{"hidden_size": 320, "norm_place": "pre", "parallel_block": false, "init_std_up": 0.0305, "init_std_down": 0.0, "learning_rate": 0.00315, "beta2": 0.99, "warmup_steps": 492, "decay_shape": "exp", "doc_mask": true, "train_tokens": 860600000}
Each number is 50 + 10 x the weight over the matrix's rms, rounded and kept within 0 to 99. Layers, rows and columns count from 0.

# layer 2 MLP down (transposed), 832x320, rms 0.0276, rows 530-543, columns 240-319
51 32 59 68 48 46 49 48 64 58 43 36 48 45 36 49 57 47 28 66 40 38 50 54 57 51 47 49 38 51 46 72 53 34 30 55 35 71 65 46 41 34 36 47 64 67 54 67 34 39 58 44 73 41 46 52 45 66 58 54 47 36 67 61 44 52 58 30 41 64 62 29 48 50 55 40 49 49 29 63
52 50 62 43 63 44 63 41 46 66 56 51 44 41 49 52 48 61 58 42 30 44 60 57 47 52 31 58 57 58 38 33 35 60 58 64 40 63 49 52 47 48 57 60 61 55 43 47 52 37 47 60 51 46 36 56 38 41 57 42 49 48 39 45 57 48 46 54 41 43 47 56 39 30 53 54 62 78 41 47
57 44 43 50 24 53 65 45 33 47 47 37 40 57 62 44 30 57 58 58 57 45 54 49 54 49 42 47 51 51 29 51 61 32 60 61 50 40 50 47 66 50 61 33 56 48 49 45 46 36 59 54 43 50 44 63 65 50 67 61 64 56 37 43 57 39 51 35 40 54 51 38 49 54 34 68 61 61 41 56
46 50 50 42 48 72 59 49 71 44 44 40 39 44 52 53 53 58 37 41 41 39 40 55 54 59 56 57 53 66 48 60 47 30 57 79 45 52 58 53 41 41 45 39 46 34 51 41 52 34 62 56 64 52 44 31 51 49 51 38 51 54 40 57 58 46 54 55 43 51 60 49 56 57 38 49 58 63 39 76
58 52 51 43 35 50 57 53 58 31 58 51 46 46 41 33 58 49 48 25 32 57 51 50 65 59 47 29 29 47 58 55 45 28 37 64 77 31 29 57 60 53 37 45 56 40 41 41 54 41 53 58 29 61 59 57 23 58 42 40 32 57 47 55 51 70 65 54 56 35 42 44 60 53 46 35 54 60 44 37
38 42 55 45 35 40 67 55 44 55 60 58 43 51 36 57 45 49 55 43 54 56 30 53 51 44 35 55 60 55 30 58 32 52 36 61 49 49 53 50 49 53 62 69 45 48 52 55 34 48 53 61 63 39 66 54 59 36 54 66 46 47 32 48 55 50 41 48 56 60 50 49 61 59 63 60 50 26 25 62
57 49 52 60 46 58 30 51 49 62 61 53 51 46 59 50 44 49 57 54 55 57 62 42 58 50 53 33 43 56 35 44 51 40 56 45 44 41 41 57 63 63 34 64 62 44 44 57 37 42 44 40 46 36 45 72 47 50 56 43 60 42 34 46 59 53 54 51 53 38 34 53 42 45 52 31 41 66 48 53
57 52 31 38 37 49 33 54 49 55 60 51 60 58 63 40 58 54 53 54 54 42 58 53 44 33 37 48 42 47 42 48 43 45 59 46 41 60 55 45 55 43 57 49 50 57 53 59 43 53 57 37 64 52 55 31 32 39 60 59 39 44 44 44 47 44 65 43 42 37 69 35 55 42 48 49 49 29 50 46
52 49 24 44 50 52 48 42 48 57 42 53 56 64 47 57 55 48 44 41 55 38 47 43 53 45 45 50 58 46 31 39 54 53 34 50 62 43 58 57 44 58 53 46 35 40 63 33 57 41 58 47 37 38 46 64 75 39 48 60 51 34 48 67 40 52 38 45 61 37 49 46 52 49 57 49 45 42 58 43
53 38 62 46 54 57 31 55 54 46 44 47 34 44 52 40 56 53 44 71 45 40 46 51 55 44 63 71 58 47 40 52 58 57 39 60 46 50 52 53 42 39 52 59 58 42 44 53 53 41 56 62 58 39 52 43 50 50 49 47 42 51 62 41 38 52 57 48 63 43 42 49 45 38 48 46 43 47 45 54
58 54 45 50 36 52 48 53 72 68 55 29 35 52 64 44 56 42 49 53 48 49 30 44 42 51 54 60 50 58 76 54 40 35 47 53 52 67 48 38 60 39 49 55 43 61 37 25 72 30 46 51 35 35 49 64 58 34 43 57 55 47 56 56 40 44 39 57 57 47 34 45 65 60 56 39 51 40 68 61
53 65 41 43 48 58 55 54 38 53 26 48 52 36 72 51 45 53 42 56 65 54 50 48 38 54 42 54 50 61 75 36 58 45 48 60 40 47 67 62 53 62 54 57 49 32 42 40 52 46 54 48 48 76 63 57 53 28 47 51 54 63 52 61 38 61 39 60 56 52 54 46 53 63 64 45 40 51 59 52
71 41 31 59 55 49 42 65 59 57 40 64 48 59 68 56 33 42 78 43 68 44 65 57 49 37 52 68 57 49 58 73 39 51 53 39 35 69 39 62 56 56 42 44 48 59 45 67 59 66 10 41 53 55 53 47 60 56 47 60 54 33 63 55 59 39 35 50 47 49 48 49 38 45 34 55 49 49 53 48
43 60 43 23 63 51 60 45 63 65 44 48 59 50 31 42 41 53 50 52 55 55 58 56 43 49 56 42 45 58 39 55 48 48 53 27 45 49 52 59 40 56 43 55 46 56 50 42 53 37 55 68 44 41 58 36 46 58 45 61 36 55 45 48 35 45 49 58 56 39 39 55 36 45 41 53 70 48 55 41
# layer 2 MLP gate, 832x320, rms 0.0422, rows 531-544, columns 240-319
68 44 58 64 47 28 48 46 55 57 54 44 58 43 47 60 43 41 57 38 67 40 23 37 56 49 60 47 66 47 60 60 54 57 55 64 58 55 68 72 70 46 71 58 55 44 40 38 44 65 52 41 54 49 43 32 39 47 35 65 51 60 45 55 53 72 37 45 68 36 45 47 52 65 59 54 47 36 64 47
58 43 48 51 46 48 55 44 47 56 49 46 52 40 59 57 43 52 49 46 42 42 63 51 59 55 40 69 59 36 37 58 51 52 53 55 63 32 58 63 44 62 49 62 51 47 56 51 43 39 48 39 55 50 61 63 49 31 44 54 51 55 55 49 46 52 59 47 47 43 49 49 34 63 43 49 34 49 45 59
47 41 66 46 45 51 47 57 51 56 63 53 44 41 46 41 56 53 43 50 43 42 42 56 40 47 54 43 42 35 36 43 47 51 33 57 56 45 47 53 35 45 35 54 45 62 50 47 61 51 57 47 74 31 40 51 52 46 58 41 43 34 35 48 61 37 53 70 52 58 48 45 46 46 43 41 46 51 43 64
55 48 47 63 37 49 38 46 55 71 53 41 38 44 45 60 41 34 52 53 58 35 50 51 67 51 64 53 59 65 49 47 28 45 61 43 61 60 25 51 59 39 35 61 36 49 41 55 39 32 43 52 53 51 40 69 47 73 40 49 51 55 53 62 39 51 21 34 51 53 52 52 50 53 38 50 41 59 85 38
66 38 44 64 48 32 61 59 56 30 51 42 54 46 53 47 46 43 45 59 56 48 37 56 40 52 48 52 50 47 48 41 47 52 48 48 41 56 52 40 50 58 47 54 40 38 49 45 51 50 55 69 51 53 42 50 49 53 39 50 46 38 60 77 60 42 47 41 56 50 61 51 46 69 53 57 37 58 50 47
45 34 56 59 50 60 48 50 46 54 45 55 29 51 40 47 46 51 70 44 39 45 53 55 48 52 59 42 55 52 53 45 54 45 49 53 50 66 59 44 35 46 33 45 61 58 47 46 34 38 49 48 42 45 57 55 34 31 57 36 38 52 60 42 60 43 47 51 47 45 54 64 39 40 48 43 51 47 55 31
42 39 44 64 50 73 32 63 44 39 55 46 66 48 64 47 61 51 55 59 45 57 58 48 52 47 63 35 54 39 48 31 49 48 61 54 56 61 59 45 55 47 50 64 46 37 52 45 52 51 66 43 46 59 39 39 57 49 38 53 58 38 27 54 52 44 37 41 29 38 71 49 57 51 60 50 48 70 67 65
40 50 48 47 54 53 52 34 52 37 62 45 47 47 64 54 59 40 43 34 56 51 52 56 35 54 62 71 62 44 44 33 41 56 49 42 51 52 57 56 39 76 49 52 52 54 25 57 51 49 65 62 50 58 49 65 59 41 53 58 50 30 65 49 35 39 61 45 53 51 50 58 54 58 34 54 55 43 59 50
53 32 41 46 54 54 41 56 50 38 40 26 50 62 52 50 62 52 47 52 55 63 47 49 43 28 52 71 57 53 51 39 58 43 51 42 48 53 54 49 42 58 66 39 50 31 48 41 54 58 52 68 65 42 54 46 49 55 55 42 38 47 61 35 32 55 29 55 42 56 43 54 48 46 61 49 46 52 57 38
36 46 52 62 63 32 43 58 49 57 55 41 63 57 48 76 41 60 60 52 39 60 36 48 54 60 55 44 72 53 59 49 44 52 57 44 35 57 54 50 52 56 52 49 37 36 47 40 32 50 50 67 54 45 47 43 47 63 48 64 49 54 39 65 41 55 26 46 40 44 49 56 51 69 52 56 47 69 61 71
57 43 41 42 35 63 53 60 40 43 43 61 58 62 45 53 60 51 43 63 34 36 46 43 59 51 68 36 56 39 38 40 58 45 70 37 53 29 48 52 46 57 67 44 48 42 34 60 55 36 43 47 55 58 36 44 57 46 59 64 60 61 75 67 54 60 42 49 43 55 61 57 28 50 35 40 59 45 41 52
57 64 47 68 53 38 50 47 56 53 50 62 52 67 60 50 53 44 60 47 54 39 51 40 74 55 66 54 38 56 63 55 68 54 37 52 36 60 28 76 49 54 71 52 52 52 67 55 43 49 58 28 32 60 52 54 71 39 69 42 51 58 58 53 49 74 39 59 54 51 56 50 36 53 55 63 42 64 61 40
45 45 52 46 60 44 59 50 65 52 53 50 58 64 69 50 49 42 59 43 64 59 44 44 39 54 48 49 54 44 42 48 47 46 62 48 41 48 52 53 59 57 51 42 49 44 59 34 55 41 38 47 54 46 50 34 44 52 58 46 43 48 50 38 45 51 58 51 66 39 58 53 60 41 39 40 65 60 45 41
58 59 48 37 38 60 56 45 41 42 59 64 42 47 44 50 63 44 73 51 46 33 50 45 44 50 44 64 55 54 66 57 42 50 85 68 52 51 40 54 41 60 50 53 63 54 60 51 55 30 41 57 33 36 46 44 51 58 41 49 56 42 54 52 47 24 38 54 58 50 59 48 53 46 28 46 37 60 63 42
# layer 2 MLP up, 832x320, rms 0.0396, rows 531-543, columns 240-319
51 40 42 59 47 48 51 43 61 34 47 58 68 59 38 52 39 67 36 56 44 37 35 47 74 33 55 51 50 35 49 41 59 50 53 54 55 54 42 62 53 43 54 45 51 33 60 54 43 49 56 50 52 38 54 42 43 50 46 54 40 57 49 35 40 54 44 46 55 49 54 42 54 63 48 31 54 37 42 41
55 51 36 52 80 53 45 43 50 54 55 49 50 65 50 42 40 50 51 64 38 55 49 58 50 42 53 53 36 46 51 51 47 50 32 45 43 78 25 58 53 60 58 50 44 54 62 54 46 74 53 50 50 66 53 49 53 35 54 54 57 70 57 53 49 49 40 48 65 43 46 52 33 43 57 53 39 55 55 56
63 69 44 61 52 47 55 47 45 61 49 49 40 66 51 46 49 61 50 63 39 54 41 55 44 40 47 56 39 57 48 54 44 55 42 30 47 58 49 46 50 48 70 51 40 52 44 45 47 64 54 48 52 54 51 42 58 39 52 51 49 49 68 49 56 71 46 48 57 45 21 52 42 49 65 54 56 50 42 32
52 57 62 70 44 44 52 66 43 56 57 51 40 74 45 50 57 60 48 64 30 39 67 53 43 53 46 40 51 56 45 47 46 59 47 73 53 43 55 52 65 54 42 54 34 35 53 70 61 64 67 52 66 38 45 46 49 42 43 49 54 39 49 47 51 56 72 57 27 67 42 34 44 58 51 43 59 52 48 53
49 52 38 47 60 38 53 50 38 69 48 39 53 50 53 46 44 57 53 56 47 59 60 38 58 42 67 47 39 23 41 61 48 55 48 58 50 55 39 32 49 49 57 79 47 43 51 57 39 47 50 58 45 55 43 36 52 51 41 46 45 47 62 67 38 50 69 63 60 59 54 58 37 50 40 42 62 53 53 57
61 47 49 59 60 55 59 65 50 54 54 44 51 62 45 58 54 49 51 42 47 56 31 46 55 60 43 56 57 44 69 51 41 61 65 60 62 46 64 45 44 42 60 49 45 48 51 62 65 63 63 63 58 39 49 33 49 34 60 50 41 47 62 45 52 49 25 63 44 51 47 59 39 44 43 45 45 45 56 45
35 56 52 53 48 74 50 44 51 54 50 52 47 41 51 38 50 65 46 32 38 56 50 59 51 54 65 56 64 52 52 56 67 42 50 53 51 59 52 55 59 54 37 55 52 56 73 51 57 44 34 35 49 43 59 44 47 64 54 55 53 53 41 54 50 66 54 56 47 54 67 45 63 52 59 67 51 58 56 60
38 70 44 51 52 61 46 45 44 58 43 64 65 65 31 41 58 35 54 65 58 21 49 33 52 48 31 38 40 52 44 69 53 44 43 47 45 55 63 38 54 43 42 56 37 65 73 27 42 44 47 49 39 33 55 55 62 57 67 55 45 60 52 49 64 71 48 48 49 68 48 56 44 46 63 40 50 64 51 51
47 41 53 67 48 44 41 51 49 39 38 59 55 61 51 44 45 53 35 45 74 51 43 43 46 51 54 77 54 54 55 59 53 45 57 47 43 41 42 68 49 51 45 53 57 58 59 28 57 36 45 48 51 42 47 48 49 57 57 63 60 44 54 51 55 50 37 57 52 48 37 53 41 70 49 47 55 44 61 26
55 40 58 47 40 48 68 42 46 51 38 40 69 33 37 32 41 62 69 57 64 54 64 51 50 49 57 59 40 58 62 35 45 56 35 70 50 60 48 55 44 48 61 65 48 68 45 53 59 47 60 44 42 59 62 48 56 46 55 56 26 61 42 56 58 32 35 60 47 60 54 51 64 40 41 58 41 39 55 52
52 43 55 59 57 57 43 60 46 30 39 51 45 56 58 56 44 65 59 62 52 52 55 56 50 49 42 46 53 46 34 29 72 44 49 40 46 59 52 63 40 62 37 48 51 64 34 49 57 38 38 59 44 28 50 39 49 48 51 59 65 38 50 43 36 46 49 66 48 73 48 42 31 34 44 40 48 35 48 53
49 33 48 48 49 49 69 30 68 26 43 60 54 52 53 61 31 64 55 51 41 45 50 48 38 69 49 63 48 53 38 41 38 38 44 59 68 59 69 77 56 54 52 50 57 62 51 53 46 38 46 56 58 58 44 53 34 61 47 52 61 43 56 65 49 49 38 63 60 42 47 51 46 62 45 54 56 40 38 36
53 31 71 52 46 49 48 60 44 39 48 57 45 36 56 60 58 45 55 62 57 32 49 73 57 43 53 38 64 44 44 53 53 52 57 49 55 46 44 52 40 38 55 51 44 59 46 60 54 50 42 60 44 48 57 53 62 44 41 62 39 46 53 53 44 41 34 43 39 43 67 46 58 58 61 41 50 58 41 60